Weights of a small transformer language model.
Size: MLP 512 GELU, vocabulary 2048, 2.7M parameters.
Architecture: LayerNorm before each block, rotary positions, biases, untied embeddings, attention and MLP in parallel.
Each number is 128 + 24 x the weight over its row's rms, rounded and kept within 0 to 255. Layers, rows and columns count from 0. Numbers have three digits each. The size before them is the row's rms in percent of the matrix's.

# up: layer 8 MLP up, 512x128, rms 0.199, rows 386-485, columns 0-63
# down: layer 8 MLP down (transposed), 512x128, rms 0.207, rows 386-485, columns 0-63
up386 090:098119101110079109129142143070074150153116085153116154101135107129138116144097120096139150116116108103098153126144113127119113149113109069131123192114131116145130142122135115148152115152134142
down386 096:126115116103147110111149101106178137099086139127117157150087147095145051157133108124178160170119125068156132123139126091132110130152131147124118107135136102151139115139126161123130128118149147
up387 096:113119145160144175158156120129181147130104120057102145099136133103178143177179134155099134126146118147145103136110144119100118066087160144140160105127164137131156112108133093076133147134100127
down387 092:114119162134093150135096128136097137141132154118145114149130149169108138087146113103145128189103144097139115133117148085114117125122157111154119169115106159157120104154113137137156138139137147
up388 119:146150134179122130147141156114124122107121163139165129154096117135105154135134146084095146149149087162102130138153162164115141123097159145098152111101110064148132091123133128146118131137130159
down388 120:132122160153130126137108104127109104131131117157124150185126126122131166141142148135116152132155122141098091125116124173121100128182125123116098121079124083128153137080143083159096103134124107
up389 095:160090131109133165150129164118151117142104106088089100150114094111119100136140090137095139124126166147104107104138108155142165174111068142100146124107127154102149129121163091144116130104132128
down389 090:063165120116130088107109114117086103126167134131139160116096119110108145119121127111147154100154121133154147155095138109112092094137159122135085101144149144137108109080069172115153114122119147
up390 097:154158133114121117143162134100115128106088092118114132113113138144154107134146124160110160084114129150130096114167136163109155112125122155146164171122110157131089105148124115118113083166169122
down390 101:155137181113092108123131127117098135117159157126098116110134160103132112154129137132163114145121159112151141109122088133171123115115145119187098108125112076116101131142135123095063101146132133
up391 100:143070088154147115146158115131125161132146125151128144140135115158150133164130156083124137107150110131079107127105106077178120117122128128156172137097117092129122126149133146109145152152097151
down391 106:098132167146110143107121164078148101125125140190148119110133099117134118115100117140144106156188094106119135108124129123116161129088109093146158110123126122153104138162133114141129133120072089
up392 105:124164093150155142108127159145122109109131118149109149148117159154087136143062181149145119177107144126119108127141078126114100122137145147165143126135143080163125158126123106136151124131153152
down392 103:142109109133097122090133110113160130092102110138121147118149114115145112139062138106193156131140166127142124154089146113150129103135137154157105125143118122132131119064144107151123099099091127
up393 091:121131119076107145113143137134122140127144177122161104124140142163139128129119117119147100057091125166103123139116153134118153124107148049140103146130152111117142127143152121136168079157127123
down393 089:106175125166178144111125164104176106124093115102144114142173124096125135077140128140112098133141106108134169175100115085178160101162115142131155123117193142146116148152167113132137151146084145
up394 105:166126120136143091157115108115125144146111126118058150116130149121123107126143119098161110138133093112129139093138143091138179154117130158146182161149158106121119129123122136124153118140104115
down394 100:116123129155117180136111103133170120117124119129086127121094127128110120150137142164179150158110141069126104147122146149095160117111107114135117124148138124089120140088168103108127154126136122
up395 102:130118151120111120143090108132131132120124089108094122093118099152135158105159109167133106146148141146079112133135154110121114101152153146112142095112136109096141121141143152125091171153150146
down395 098:117101125147158088153181100116114090129143126140130114141131103097113112184150171137122091152131121119124144112118115114180080147107158138163090173122123130143090148179113121155148140150125146
up396 108:150163120132109151122121094116097108149127081122171104161118145102100109145103118153141159102149087148112118117135136164124150133127100138106131147120136118147081116124156129140122093151095084
down396 081:083116127094126140160127122118140152105097144122118144089134101165122139162145098094126080108117182102117119112127084103145116090133139134149144109128133156156140181147123095155166120125176129
up397 101:140104139144105119150126107149182132169132109132163119115120073184107129131146136106117152146128145092124118085096083134125130122152152124088113160181144155097106123136150135157139113110114161
down397 094:167165158123121124140125100103126119141112152143139111159132132127073119158087137116158124136159150139124121134142161131135093170143148120120165128075109138127141140154137158180111144161113128
up398 092:175172138132138089112051157106153125104119175111131122119145096157088068168099149146123131141145130174159148119146128142152123134156112092138123124088111151086101095133118174132116142147131122
down398 100:165130124141144145093148159147121117141101182151157145138110111174141152110140100108114154158124147087094151126117113113111128173123143080114107121100114129115123127069099152083136158158086100
up399 092:103110111138131090135126092142118152142156114113159086171125122112089110100143111100150114153132111170105134103116113112140141111157156159143117126115131077140164121119083148126112127151147099
down399 091:150171139141159125090124128131187164117103125156107099117133182112115143138103127129101130110164152129134120110160127157130102140116140133104115168140131164149150126127139131123146126140101125
up400 096:137114071124152146153093143109134162131114112126105091163104186133133158138112140128152149129141128134108136124121135147147118127162104165091145153138135147080140112099129083130120167112168134
down400 097:114116149104083113082126132124129110097126089111128114091144140132120112157146114147120155085111144093134106153145116161098127181097146092158122144135142124145146124148111092125084147121110147
up401 105:116144108161143093158094096128129171142119107085114151119083101101134143174133103156138101178154116137098131109129095122155100146112163117139147130115139143149086141132123136139114107146101183
down401 105:152127176176144077155108121146158080149128148118135114136150108101168121109143131166137169101162113156111105161128126106092152126170148147107086116154099127111139127127111098135136106155129145
up402 094:137134123084155116169114129137124105144143135120093146131123147139191102143101138142129141127119128094141085097112099147117117133106128142140133113061112092126108164170118106139165130162132128
down402 107:094112152125108179113158133129115103120130097089151148144156119099076131100123123093182145121112092113145110136118146156116144093173114051116121133121133140132095120143149181178082136169136142
up403 101:146109075094144148116102103147167083109151141141145124138108095119163178116141131159079113158139134162089117117116165120121070106090149132131110165123125115161133134085118130133117124136132111
down403 096:122107080186145103123096099138096144143158143112123133115123148151127169122112124117113124137125089118114159161129114106124105166133104118151090149122164125099142122155111101076146110102119121
up404 098:153121133113133156135123124116128177135119157132116101164129135095087095113149128132119120106101104114144141123117132159108108126115061086101160112127188156110123123154114123160102139110143147
down404 109:186115095152098125153102109112134170094140147162164111094106145119097140103106130162112155106142105105117171111176105112195148090100092144122120162147131103123126190148191131124094130155128097
up405 099:125113155091141133103085147155149159136118113114136119137113085143116132151134155093129116103129130143159144130125143098134095135101115143134124109057132131069105150136119104096121147126117079
down405 110:107144137165188106121162128117132165128155150115147132167125154133158131105099158117140129137180096161099102151088105091155136129148124100143109114108148127136107109123144093162110115125121097
up406 102:132140137175117114133123155133126123152124147113102155149120103173148149137116121105081166112117089140118154168131134129136118129081099130113176094135145120112142079130117133107157160144158091
down406 117:111147102136182151110139147111130062141144108129097111098117127124184113128171150070122098161103141139134088136142146131119099145124145096127128122146114141128143137134203124135149141108129135
up407 103:108102103117171091117151111150146139124132136136110127104154059140157090158091111112097105127084115121119133159113141143120129111140131170133151113133124078134107169129121136159184162160111168
down407 106:138174150112127095102100114095136134124127122146129076122129128130166137151158160132160115093103141159141116140148164069166118131118171162146149150110136139149115118159110116140140119194156138
up408 092:186116142123099126111184099091146140087125135126149106098143129142150115132128119117116138127145117154091138073089115138117111159094131136130105163163148132169147120135136108104155162137104153
down408 091:092135136128135105174102088170144123109117136117145166124145173164115121106131138150104100174136138090119139140158113101116103116176108142170138150114106134103129090081125109154094121144155167
up409 096:136133137134105135152112152121100148117130131117127111144132145134138134122138139146108161122158131152106118094126120154195153153111098119116098116113176125163091150167128118069175122094096110
down409 101:160128083120125123105148135083125105122124112138121133182119126126093170158100118103146138123127167156102109131118107103129145144142129108129117107113148124104156154109136085131075165070112108
up410 088:142174113144141098115166113145070124143116141142123112147104138113110159158189141155102126110117160129108113117140134103122099129167120133142125105121169132145122105134108127106102124117107132
down410 093:086110115129150150101130111143158163115146111122139156116175144144130088108102100129123106132086156137158124121068107150159092131090101151140125110107119143136145116111156099149069145131158118
up411 099:096167142132140125146071120131086092126110093119121135152082164138127178116128171143113079127168131112133113159140156126142112107112100131128113137146132128132112135113116131128134151143117118
down411 101:080146087176113128067102168124122149180092122131113084124137089072135131091111169152119094088093110090137134123117075115104124118096133107108134138071132129119107087141150122103114115116124113
up412 113:113132151135107103164104165126144146167137115089101148131151080128152125121168160120090123104165144148117134110124128081130152131203149156114139138106097105140146117139132168146118153120160088
down412 112:158132100098137174091126147121165107168079086097141126129126146126142116101124093140087117112121135156080097142130085130106149135106095123165160122123078189162125112157105113100133122098116140
up413 105:146100114094149102113158098146146162105080114081110131141145157159137145147107188158110115133100133117114147123120121135140107100143145115146145136134096132171142135127146122118135120094160167
down413 081:105134150156121126129125118116163143165151114159125145100170124140113159128140087166107119179165123118153149093093178107147119167102137091147145140145168139106133131123139165106130150193113120
up414 101:158115131096119102126154133134159155113103157104094155093153110123128145079172105152158132102179165138095163106147129159128137100103153098104142137159132096109125149127104154169166161170114124
down414 106:136106116145134102149108151127180169121127122136133149176124116156113113133110145111141144186154109107151094135122177070096113122126119141098132085120099114136121137092178149124122142114141107
up415 111:097098156165154120096133135118123140151119126126129151128122115129104125089150159179141142138127139157123125096139085119151139141137068085117167112154153135119107134070149083099106183120113131
down415 120:150133157170133159097154132165164148164163137160134135133167155111176141151135125128135113134123158165122150114131157139134142130179159122141177126157120103135142110107199148151121148161153158
up416 099:156132100112137101128155089135169101158134118114105128140164169143137123103066161098143091106153127128122128123101162144107112099114128142098118160117165142093124143133102154126142132144136124
down416 102:177142145157099133130101140137102156089118144150088125085179119113148139140143104114123139165141123130128151160153116070120115100134158150154135123081110148184145143143134156169108104128125148
up417 092:102138110148119135101115128123112147091150106137120115114176139148084089144106166134144105109129101142096153121162108110162177122142090099129128146126143130100100163069121098100116140110118148
down417 093:175148133122144172100147159128156122152119170110150143180142161126130142144156104110133152178158126102152125148138154156143157147144135154127125150095163158107147118161174163138130121125140152
up418 103:118084113157137149121108157100137110130134150125158149137112099107100117119108121159149119134117150150126110080128130103176171140141133152130130187123141152131098135137120142113161139107111142
down418 107:138140134121098110171162121158116100165144096076129086152133122162133156106136097112109149114137121086165106115164093162141144121121125094118165125101115154128162151140168113129138119154070125
up419 095:128189113147113128135140101082116098124085116100143129164146094141124090164145165124126114116155076141145126129113139066079089091104117136130151085108162152088145080106168143126120147120143111
down419 097:136107164118156134120140120138132136093139159124133113097125162121158100191149140141140129142159155082145112094133129158148140095087145131125092150124172096174130087124120087166126150098130114
up420 086:077122113091097137135119100092118134126179149137123120119100125113117117100132138135142133128127127155136104148130124157156139115159112108106146146103070172142134160141102123115122166080131144
down420 085:129157122089128137087096124126148146144152142114121104130121125133117167125145095163113118155145106118142137126111102170173119135140149138142132127161109103154157182132130151137122124123102147
up421 095:169130114126119098181138147149119170140129151172138162106135119132147124146166144082105105154124102138122132125119135159130117142127144142140155102106106153124089099141145124137127141150118132
down421 115:105110112128123139142140111113145145079098138135109107200111116139138085120159114175120123126114176129141148097111138187117144136120098097102075138110120107119128127107113121101168147152106091
up422 094:159090122110114167141121128132120111160124108159131129187115149130150092104176129136148155125133136113161108104150117206110120109074164101146133133114170152122169130115120127091152115136124149
down422 094:152141145105112149078142123133128095139168153071073091147121132114151162200172140089121143113150138125169123140160097119163158133101105108076139147147109123153151152122132124126084109130170114
up423 100:085120115135097184132120165186104133114112131107122122118161137133121160155109134136134110119107102097112155123146144117129145072126144085107134138129108124156136106119136107104104146119155109
down423 091:147100168131191088139109096141122143150130126127109146085136121116094142122130116129068143151130100180166077123133141104147136148166122147143114121120100155115123111136112132144120121140107105
up424 112:085111127121109146157125126126136069154117107130145111121120132130124108084113149119130168126120098145142119114164083134129120154115134120127104114123135079125104121096123151132110180125155091
down424 106:144109174138138134141121145141095101081129140136128136123114140089167099176136121127137106138143156136131110164118171126136050136119163141165108108086099143142146164151105147145144119103117095
up425 112:092125155136135158086122135143129120148166156125129147173159105126127081128158125154120116123071108161144099114161140137147137142145095113116135109079129159143115140062148130118138199117112104
down425 125:103104091139132114025130115107116091108118091112083111112116132100120128144125135105120097111106111119118083150124134086152134101117122088133114102127111112087096095086107117125087129111134111
up426 091:108139150109128159163100151144096126104130077160118091120163126092099147083108139100160161091099096172094115150091143135129151135083163124113143109163150121119109169119132099146143125138166164
down426 091:123144160177112105144088110172138139167096117129114145128149155137153144152152097169145114119164148122155129118094134086160129128140117112155131183106135142160166102104071112164100121101144101
up427 097:138098122137160143110119125153166068162150138129119131121134088101098132144121124134096159115136134181152155114145183151109140167163118072167128120105130157140113102098112127106141142150094091
down427 090:119150129124135117065138131167101160138106148136122130116143142106079157112157125149146096119075127068152129146116128095146140141124140129130092126134133114124148140138147166126141155112114174
up428 116:171099131110128096152148121165123063094134118135151131107148125142147123133146115085121162106114184164122142110118143162098093114163158112129169116100123143112111154117087165137104137138108142
down428 121:150109180129100092139153149140119100116109135129073161124152129115107136116130124110159142116142143119154087142137136120139105069126126133138123114134179128132085086091160134180136124090135101
up429 101:105149115105124106166091182127098129163089137122152087162139188142168139165120137112089112122142125156156148122087118189156127128142139134108136130140145095139141148137135102155137135152144123
down429 092:126109118141141172077147107168130119101122162097118155098119102105115115115122093170126134155094144121122166134166105096088157129101151093139123163135101119085110177083164154130070125129117132
up430 099:090133095107111115129123146133109118156117118132118142141153111163132091083102122076109130098155117136105128124095166169114144155125149144176098162158136103103112163105130117118139124120147139
down430 092:146095074166132107141159127144142126105124097093146097128155140148120132130144152136082131130166136124130099140149144078135110155145117139149103146117137161112093097107145169151164120164091107
up431 104:163139139137149168139132111113181120111140126144144134127125130155125109090149128149134110098097133162140119111099121124141103113121122148148150111135140131139125143107175122073114131109087129
down431 101:104112092111114127100090108133082116169123088151081124160165092106127119128123168140165140156121135098117126155132100120084122143113145140096089104090116117164168111118096121153081162140177126
up432 100:129162115123137103142194179098133119115143132106165154091150099131131117133151093145134133075150095150110128136098096110154105085087157130190142156075135151168084113144116127096132163150126155
down432 108:121100138115107078139130107137104129183107117150163154161146110116103139136146120121150141125144167152098140105140131102156125115122160102104178130140136134135186145125109154173101119121128109
up433 098:120131158102127135149195141121155125138138150162139138099124179149144145125107102152157144120112128127171131089088106138138140092132165104071121119127135083155138116143163123117129133086144119
down433 104:147124134168134098120145129145135129129118122082121105149133151145113169094151133121141144099153123176067129204138152124096100113167098117137128182100120126119132129129118108114106138119132133
up434 092:120143157127110126154160101130163110097131169106095123146133119110128162101101140155098173135190152109156175123109127168139115102104096125119133169145102067123146164122123147112123139109132096
down434 089:098129127155154098073123134172121132176160118145130166129139125125128132074169133132115129142128148127142116112156159113162125115101132134126129113133096156138107106126096050155112147127193120
up435 102:139095127135117124164122110122093138140167141089130117135100056178139152108133122168163085120104100116124128110139106111160124161138116165167140146097145107116141160101112118140076121176110129
down435 105:105163076126107136122128129110120120123145114114163149091113130118107169102144135125123134101151116120112138121101131158135122153154117102137136104108153146112140115118152140162115133126156121
up436 092:136153139117103094136121143121123145136124169150117138150155125130072100133136163121148128103118106092147099167126090142117133131130088118140158147130145118113122141078154110141149134142130125
down436 091:153096105136162127147089147136142108149137117128199115138120156117110099130112119106116105101126122152112128124116147131132129124135180201142113079127103166122113125114140162110096127163141107
up437 107:102101096139168112177150141120123149146105093110106136117141126086177086162163102115144120101101146113091112143151145151082130123106165127139121160193143147109130133118156095134128176158117158
down437 101:089112112161176144120148117107100101132147120131135161141104111153146132103098092143084086138176155146132169091151146129115129140118121127131144113126116177076161144146105177123128177101148140
up438 098:148133127136106127125097146103088137136150159100152122132121067201135130155140113150091135145100140149074118174108133125136074154110130114134111125145105139091178128144107140137117112143090122
down438 094:100110120149105079134115141104130134121150089165116145127108096149126129116111130101117139119133148154102140121114147133141174132189122126168099124100133115105112145126115116118110124166153130
up439 106:158099121140071125110130101135094135113142146129133088135143123123140120167126145094135088129152119142143142143133110127111116103125134186125099208139098065114095130156125139143154160119115137
down439 094:170133141093104123078130120115137135125137129109111126092144135141158128141179116110101111102086139081131106142141163142160151109168102094136142125113140139133163168100106170154129117139167125
up440 098:098144122108126079133131099142164110157161130118157117167165125122098100152152135138120136126135121108117105142155106117131126136139125078151102145104112095108092156145093102134124120107136147
down440 113:117098149168120092155153119147132101139075133166148133128187134132089170120156126098120169183115094086167106110143137126090121144087116136110120094095116136119110129122177135148084132157121116
up441 090:171128160152127149119090128101112167149158146133108135184136128128094091103139120113144110127111135158137143149156123098121178164143101136109142095134142158155135121103133111112130158092096099
down441 116:119094113131107152189103117121139123146140144107147123116095127127139112066118133129121119087104139125123122118134190125149147160123107088148117096107111158132144142062143110094153125084068117
up442 107:164153128140143150113118152133124149164102147136104091129156100134139133117165133110122156140086126144140084120163107121160145121144097085114144109167163094164089103113145126091115133120107138
down442 097:175145122139164117136151169134101103134099154175137124115188101130175113112138134122118124118099175109103061127159117098140145113130107106142134128120120140143112153125100138133094124152105140
up443 105:139108127123149157169119099169100134094117136114133161185115086138140127129114171171160092174176126115149141117114150080126102137114159088133105142131127123119123100120134132154140157126126121
down443 117:143106089122129122074130134146148162143142157132122129148114148137118152118117131158116137126158110131142119110162146118116139096143116107130102086137098144130158117111141137139096105112117143
up444 102:147159130094097120122095133127164178167125111160111088142093112117140149095128107102150136128124118121101118145158120135114097129132136118094085135074173131129126145121154142158137122091149118
down444 095:111118103146130091113180171134081144125139139148143159125101166148153113138113151104148113125164145132114162114078150119158128128159098152160124130170147144141136166091092143129104135105140073
up445 107:128164099146137143101132152142124134133113154142097132097096130150158103119171111096141127099140151120130143138135133204131118092125084131119137142141161129067107195139149155105130101151126154
down445 096:116119134097151165146117118154117146119151115111169151120183147098141121121166129100087113100106108098117140133109127090137131109143165158152126100113115134165102121127133120139155143145140143
up446 097:148101143140127128149099088152090110084154136115119107171145117147187152100122087173136035123155111174133107103155114136107089118134106120097116130136139125153090112116126147148142112122124161
down446 098:150115127172115146116165112110083139118136106095155136070086118103136139102100169170140148142136142135131186116126147127131092139128152142161150145185134148117135177148151162122130072142132138
up447 104:146140161095104116155106163148165125152125130112146132168115119171120128144143123150150116102108160119145139148120105175151138123154131115092132108088153129185116187123113155116081096107126161
down447 098:145119107087122114113142120125093141093165112145140108118185119119112107140176109094158133125120096122105133121105056094122087137079123130129153124125099150101156125130143123172122179112143132
up448 090:128126094120154097102157149134158116142095109123101119124145111163153153140139153140176151095095116141150142124122119110166141166131148157146159140146112119109103136141107104124143157121140112
down448 095:092126119145105158095139122090103119143097163174114135116122117128075082113118133064129138146144154100096103115137089111137129129144096141153119114206074124117137134098200121108084099157161147
up449 096:123134150098126131156111131144097143121115097117120114138141116155097170115125130148100101151180131149091098124161151130140123157083127097128112102145148131100163118148155113124115098110149163
down449 087:148109104135148138100116143117104091098094182119134132119114149123132101124127114127095166143107126095145131112154136097109147116132108133154160146148143156132155166158124104125148138179102135
up450 105:162103151125109104170100094106079114129089086177142106124116142118115113120131119132128087113123128154153168119172135133099135122104139091130179121138157177073110116110116109144138119100130095
down450 108:141094112140181120141158085114129112147137126144105118114111130116103103161129115106152126167104101174111111107132125101126113138145167112131119090119117169164138133089113171176057105115117194
up451 100:154108143122087150108148084158145197093176138122157162116106161104120159129122118155123117115111128142091160129126101145110119096141165117141126139139139095143120148111136126108130182084124087
down451 098:122172120150119118154123142127077084154132107158101113146102091086106099129110146088099159166142172112102100098140143159104139119125110100191089092131073136099142102159132123079144127121146150
up452 107:124124144112062155085097146141070171154114117141078149122116095116122137142149088100112146097142170166109129072097135137151141117120143146085114148100125137150133144120139103140149130191124159
down452 103:081088174180159136106119141109148121112158153163128164166097105163074078116103107108178116111145134147133151140146113144078137120118081119146079123150088112133146180107166116148146107127152152
up453 098:148097152080165121128130155132097120088139136117131157128110146143121136156182145120161166151141126143155109131110147137106142118098145137136133145117136121142151114101087154126097092099132159
down453 102:121099115126138179124142153165157144118095136100137091160149117109123164117134156163099091071118157116142152161128145077126116123088128057146131097134130143163141143124157108116161147107130102
up454 101:121161114133163118198093129098090133153119125140132156167150142104125160141150139142169140133082069146092148119151170157133112161101167116136091096164112130118128171110133089138151126133138096
down454 102:166143077111124102147131122150126110127144161118104070112154131110145115125142101132100119173098156147134137105143170138145156107081113098089111100124121142117183089125115145131127103158111191
up455 095:115113106117148147104090123056102117138079132128108154124155142136093105095131130139168129145106136167094087130147141091088156142118108100150134108105142174140145159071130116139126176151145121
down455 091:136134142132137129100113113121081093116135124089111083150147104134122160127134132127107086074139098096166142145099182118115098091153119125148107109088064157142130154144142117160082140096114116
up456 102:124093149153079118131127156145139163146131158106094091135157136140091131152156107070135149085118122115116111124150136157103121133168120089134163146104118108143136163129090143147101157147161149
down456 110:143082091116150109149086127119109130104118087124158131135120110122121089155151100129162141130113148137141123150139135116159153145115142170117140117176155110194118179132134179154150124087112149
up457 104:119145103087129122122108113132140128193122097106119147146130132153130134109146156168112105122140121153112144088155099097138076193151158129160100094145125173140130154105174149138118130117116144
down457 113:131089125098158147121142171102137183066135099083162130134122136145128120130109137181135112085164164136135139183100158103141120141140158121164107155131097148134140126133168136118130135131141061
up458 104:120141083129132093162129121121103150134105157142130141131063116132112149121115112103121161105096153141120097128161123136179118146162146154119148124154172139149102153137128148139134123138152108
down458 102:074152181137132108160159114120123088169152174140135117143157142097112144149085119155152111109179100152100108119109149125121145145104078141090142151141133138074159088166101112142127150126127118
up459 103:148135130145097133124104150115160106146103177185168123088132090135153094086108127148153083147127091140160126097116099144153101149073124143109113142103141094150115097139150094131143096150115114
down459 107:144123103129151119143136133146133108202082091180155070147138120132117155127104155148128128154101147153136128153130132118135075131139129122139168136151117105164096129107107109112165151084115131
up460 098:171140141101151092143129143131166097117106152118127132119154120123183134151097115141104123110126104153101050125109133163114121138103131163138122078117110116099091107120062083114182106141119100
down460 089:105114140113130111149121152114148156126146119147125138131135103148091111085140091137138127125159146088138157152142157131166092126145118097187117149136179073144146165104093147119129159109137108
up461 097:123138094158089137191160122123140126148159145074108084104143154113160077117115169115155138090168127139109121108141151159166151091115148153124157118118116134097156108103113152120112127119132136
down461 093:171136147128142124063130137153159100149148103120166138140119109102169163145136099145154155116137120146149112154131159097196130150179080117110142126112145121141140122137077148105141135145152150
up462 100:131112133109186092111123153131123142139138126178111093124145154121132123152106119078110161154105130144155147151108098138121090152150138153138123070086083123168072119093094116103133132107156128
down462 115:116153132109171155109144115117097169129142153134107147124158152122119149143142088127114144123125203130092138157119127101131119139134128117098073082082097144162107131091097133130123118116135111
up463 110:118144112102095102122118137134120099107126149130110129058118151106100147157161127083115089173146103126091172126164156102118111094180144127112155156087106116140130077102098119104157126142123129
down463 111:077133100123119186142154106120137144126091146082144124147126128147110117110121151103179148108099146144130124137104120174068128146124132110106182099139138130134128135109175113152143167129119153
up464 096:134105128152142101163143084102120120127130082115097096145135108157108120139127109120137140144117109116158144156126126175141164156124125113151082096130104131139145110140120131120145136162115118
down464 089:115091096083125152072127147119170123106157104139141101127105126120134182119093123140109140134113133133144073109122099128158116112109109135147129109116137111057127133109136100121108130109147120
up465 107:107171141126130127159122125132137112119139110173137141099081117049135112147172132181162096145142150154121138125142125139123130119134121097145095128096165129185088120182157109109117171113148137
down465 105:121097178157135123131105143130107150133138162149156103101112130165140097099136160151079098151140090113138111132140132090161104137150174120184144126140146128140139123142155191117125155185155100
up466 106:165143140131150165135113128169119124163089145079133124104127117127125130181143141118101090145112111154151140133098128131074123142162160158125120145113121135166126080123126156119152136149105105
down466 101:126147085146126122085127146158126118132163148144127111137134145109174110148095102106123163112140087133147175121167105122102099088134164128083112110182083139123102162138135102136120130143156139
up467 101:113127138177141133120152101158135124109083076133091101097128135129116106158156130172103118128138081103157165078180119127104108150113090144155149154106147116140115079108103110131115124153154118
down467 100:131109150143125167135148131115091108144153142159115120103122151187143115108151138155160131094137111122174134103087154153155140102139146152103131126121143191120114129131148121173157178126140149
up468 098:129137107115178138168130109147135111153114103144114106143135128135124128149171171159099131167096116101123129147118110155132114124142142058144116129155150155140087117122123118131168101080130123
down468 089:156137073119116082054117145139102153114149162176130172146113098093115105143179117109115106125123155092157123108136165103114115166142120122129087151116146134113127139128160165099124111136133124
up469 093:175131134114150119147135160132134123117090140136105163164113132146079142126099141167157120139124102121117100085162113118141133112077147133150140137124138153157142138115120125135115121142091136
down469 092:079146091127073101134110132120166130103136101110133122115137084167168115146133138152167137145106123117117164138124150144107126177181098112098122166101138112104126135155094120111185120110123090
up470 095:106128109131097070123105135161052098161138112141128138165093161195134098127121163169161110128135131105124107153126125149111141148115080088117127181157140092100121134135089144149149121114136150
down470 100:156095140143153153130111092147119154097171130154124127120158128114109147159096170092071128121160137120075082118133110109132114164144096161154125143104143136118107129089140088141089096121119074
up471 098:144128146153146112093122134119135108146114128118121113148157109164148103137090109099133160149153092134133145134147098153142058155128103143122106113136128119172073117101122170143131118125139134
down471 099:073131101153162167120129104121089152147107122109146150120150187127116107165160105137126103124101143090135161154131108167159168127146140160114097089153121135153162091098092107169111155102078140
up472 102:105124127118160148171125092127145169169095114132109142105134100120124093076155127087091132125132107108122138139157127145167122084123145134102105139166145082107130147136102101163136140137138103
down472 093:121112170167164119105132122163128133138118100155089133124145143111150125148164131124119123128133135158143115162158142080148114168124125123133132164129140123147125175090115146180110120104115090
up473 104:130084118144141160141131123093122102145133145125119108116095089120091151082125132111105109169098121131117118178121116164116155141090117107112157153168152115133103153139117118102126144106148132
down473 101:133109064114113145122146090136143150120116114118129131120148161168132068150139124171135105146108157147143118124139160088084125112088130097132169119110157134120163126107163131112123140117155105
up474 100:127173110130110122123103106185118130138153135118131118116166147150172129115131158131101127158102100106122132101154118130117148164121148074139112115127150130094098108121097139147122163138097100
down474 107:154106166134133130143117120153114122144167118155120170128113130106133140129147094100133189127106101131120138125136099195121089129140156152117086112118173117119135100118109088138111133091156136
up475 102:163098129149161156163198095139145131140121136112144114101084145116157121072106127146113149129105126132121116137117116097137121156088135133134115154188104135110108160156155163097178118078115174
down475 101:100146138083121146139098135142143193137110151173123154111146136123142095165166125148122119048141148124127162130149132093113151127140117134171188149130154143144163129113109127099113150173107120
up476 107:104167149125145122137147107155083116098194107134143138128108093149126122125119145109127125091129102154131050143133093172147142147143119085174143160127145124139134127131125132150107076125151060
down476 105:148109094131084096172096079133153123120133129119146150116117069124154158102099137103158140118143118134118133149154151154144137139163171168153151138131153148126126089143181116156149108139131142
up477 093:158137151140130108135120124139137127212120120115077098143137153109139141114133147152123105096148139163151150133116114149154131148133136112147136115132103129135149104115123092107107086130112102
down477 094:176136124142125155073147144148126157100137149114152115065093125123151120127108115104079150119150139131158159113138131135162129094131109142091086152102133157111117128153098174116123110180117158
up478 094:107162153154149116131130055132113128091141167132169175121156144137137144124153106111184099135166112155144119156136103159092136135150109121128132134135127103099099137085119061137142137127102088
down478 094:105145136111153085150125124137102150134088107173128158113136081135141107138141121125105181132128131074090095136149128162146177145107071126124137114096153113129143144185172119113123092111091129
up479 099:132131153142117103094100133138130092121182129123174107124142138140122129147143180178133135121088093170152112092171161140189162110145115084145115104123123102124123124096137085103159141132121129
down479 093:111119128141122161035127100140111129121088094144127125144125166072162128158182122120123123101155095111092109106128162123139143137091157171144125112117107136130121153127102117149093123148105144
up480 098:045153098101098116119159133118096120088145142132133104125113145153116130146137114109117114123137162123147149097106104115128115131100103117127125129099106155175094116102123150134146102115123100
down480 109:129116124102093147174137106143166178149151130147183142156116154112147126122118128119159117150117110123112165145101165139089110154149111098141131135135153125107128099089142139106124134174144131
up481 094:124143073076150145125130160122118136150141123133118152091165103106194120107106076147130120133146117127145137157125113150157092128118143110130101091184173138087122156103157134128120154117132107
down481 095:131141104096092151112124114128116145128112109209110159135120098139163119091121101104108105121127170142144163105121150118167117132138109129101128116113136124115100128084132135146126125146139091
up482 106:123141148132120126162123114169189105175150165106088129129120124116122183093150114141146081105132119140185117121127106099126125116117146148128156091098125150139123128144081141133171118102134106
down482 102:144093089124125139079115137119111109163140187137129139140134135094121111112137151142159123116119119133117109147174138152110114096102094101130098157164116104119154156118186098146148160137154146
up483 097:131142105106172134148123119146146135137107113110124120137139118113133121136133127143110129114120096110146117094167149145115103138113133091144127135142098142125151135118137116180126142151146148
down483 103:163141128124084106139121120133106116087089151166116124102132102111147135111105158115161157096147146126132136175163121105115106121120133135193126163131165122159137109139138119141098163132125142
up484 097:094136097155093142112099158123121153137076163154155125157120117132131110094114115154114148132120108155110158134134129131134170109127104126087142138122125112110152145148107131093118143081136145
down484 095:146163122151129124145136089116112126084163118106135092170125120139139147120115144139170089087136118057162072110120139139125135128101114154123113096129106153144098130110119151134151162180119124
up485 095:150137158151075129172111129090118127100113152114108121162115145123122127137153095132131116188110094116132130132131126146153104091130091139160176138107144081107104110141132162119141150131118143
down485 097:143118135114154132099105179116138115131126156109153074095131143118124141166150123166113136077151157099094128107130140093099152119133131140136130127123132168127151123154147164143134100117133112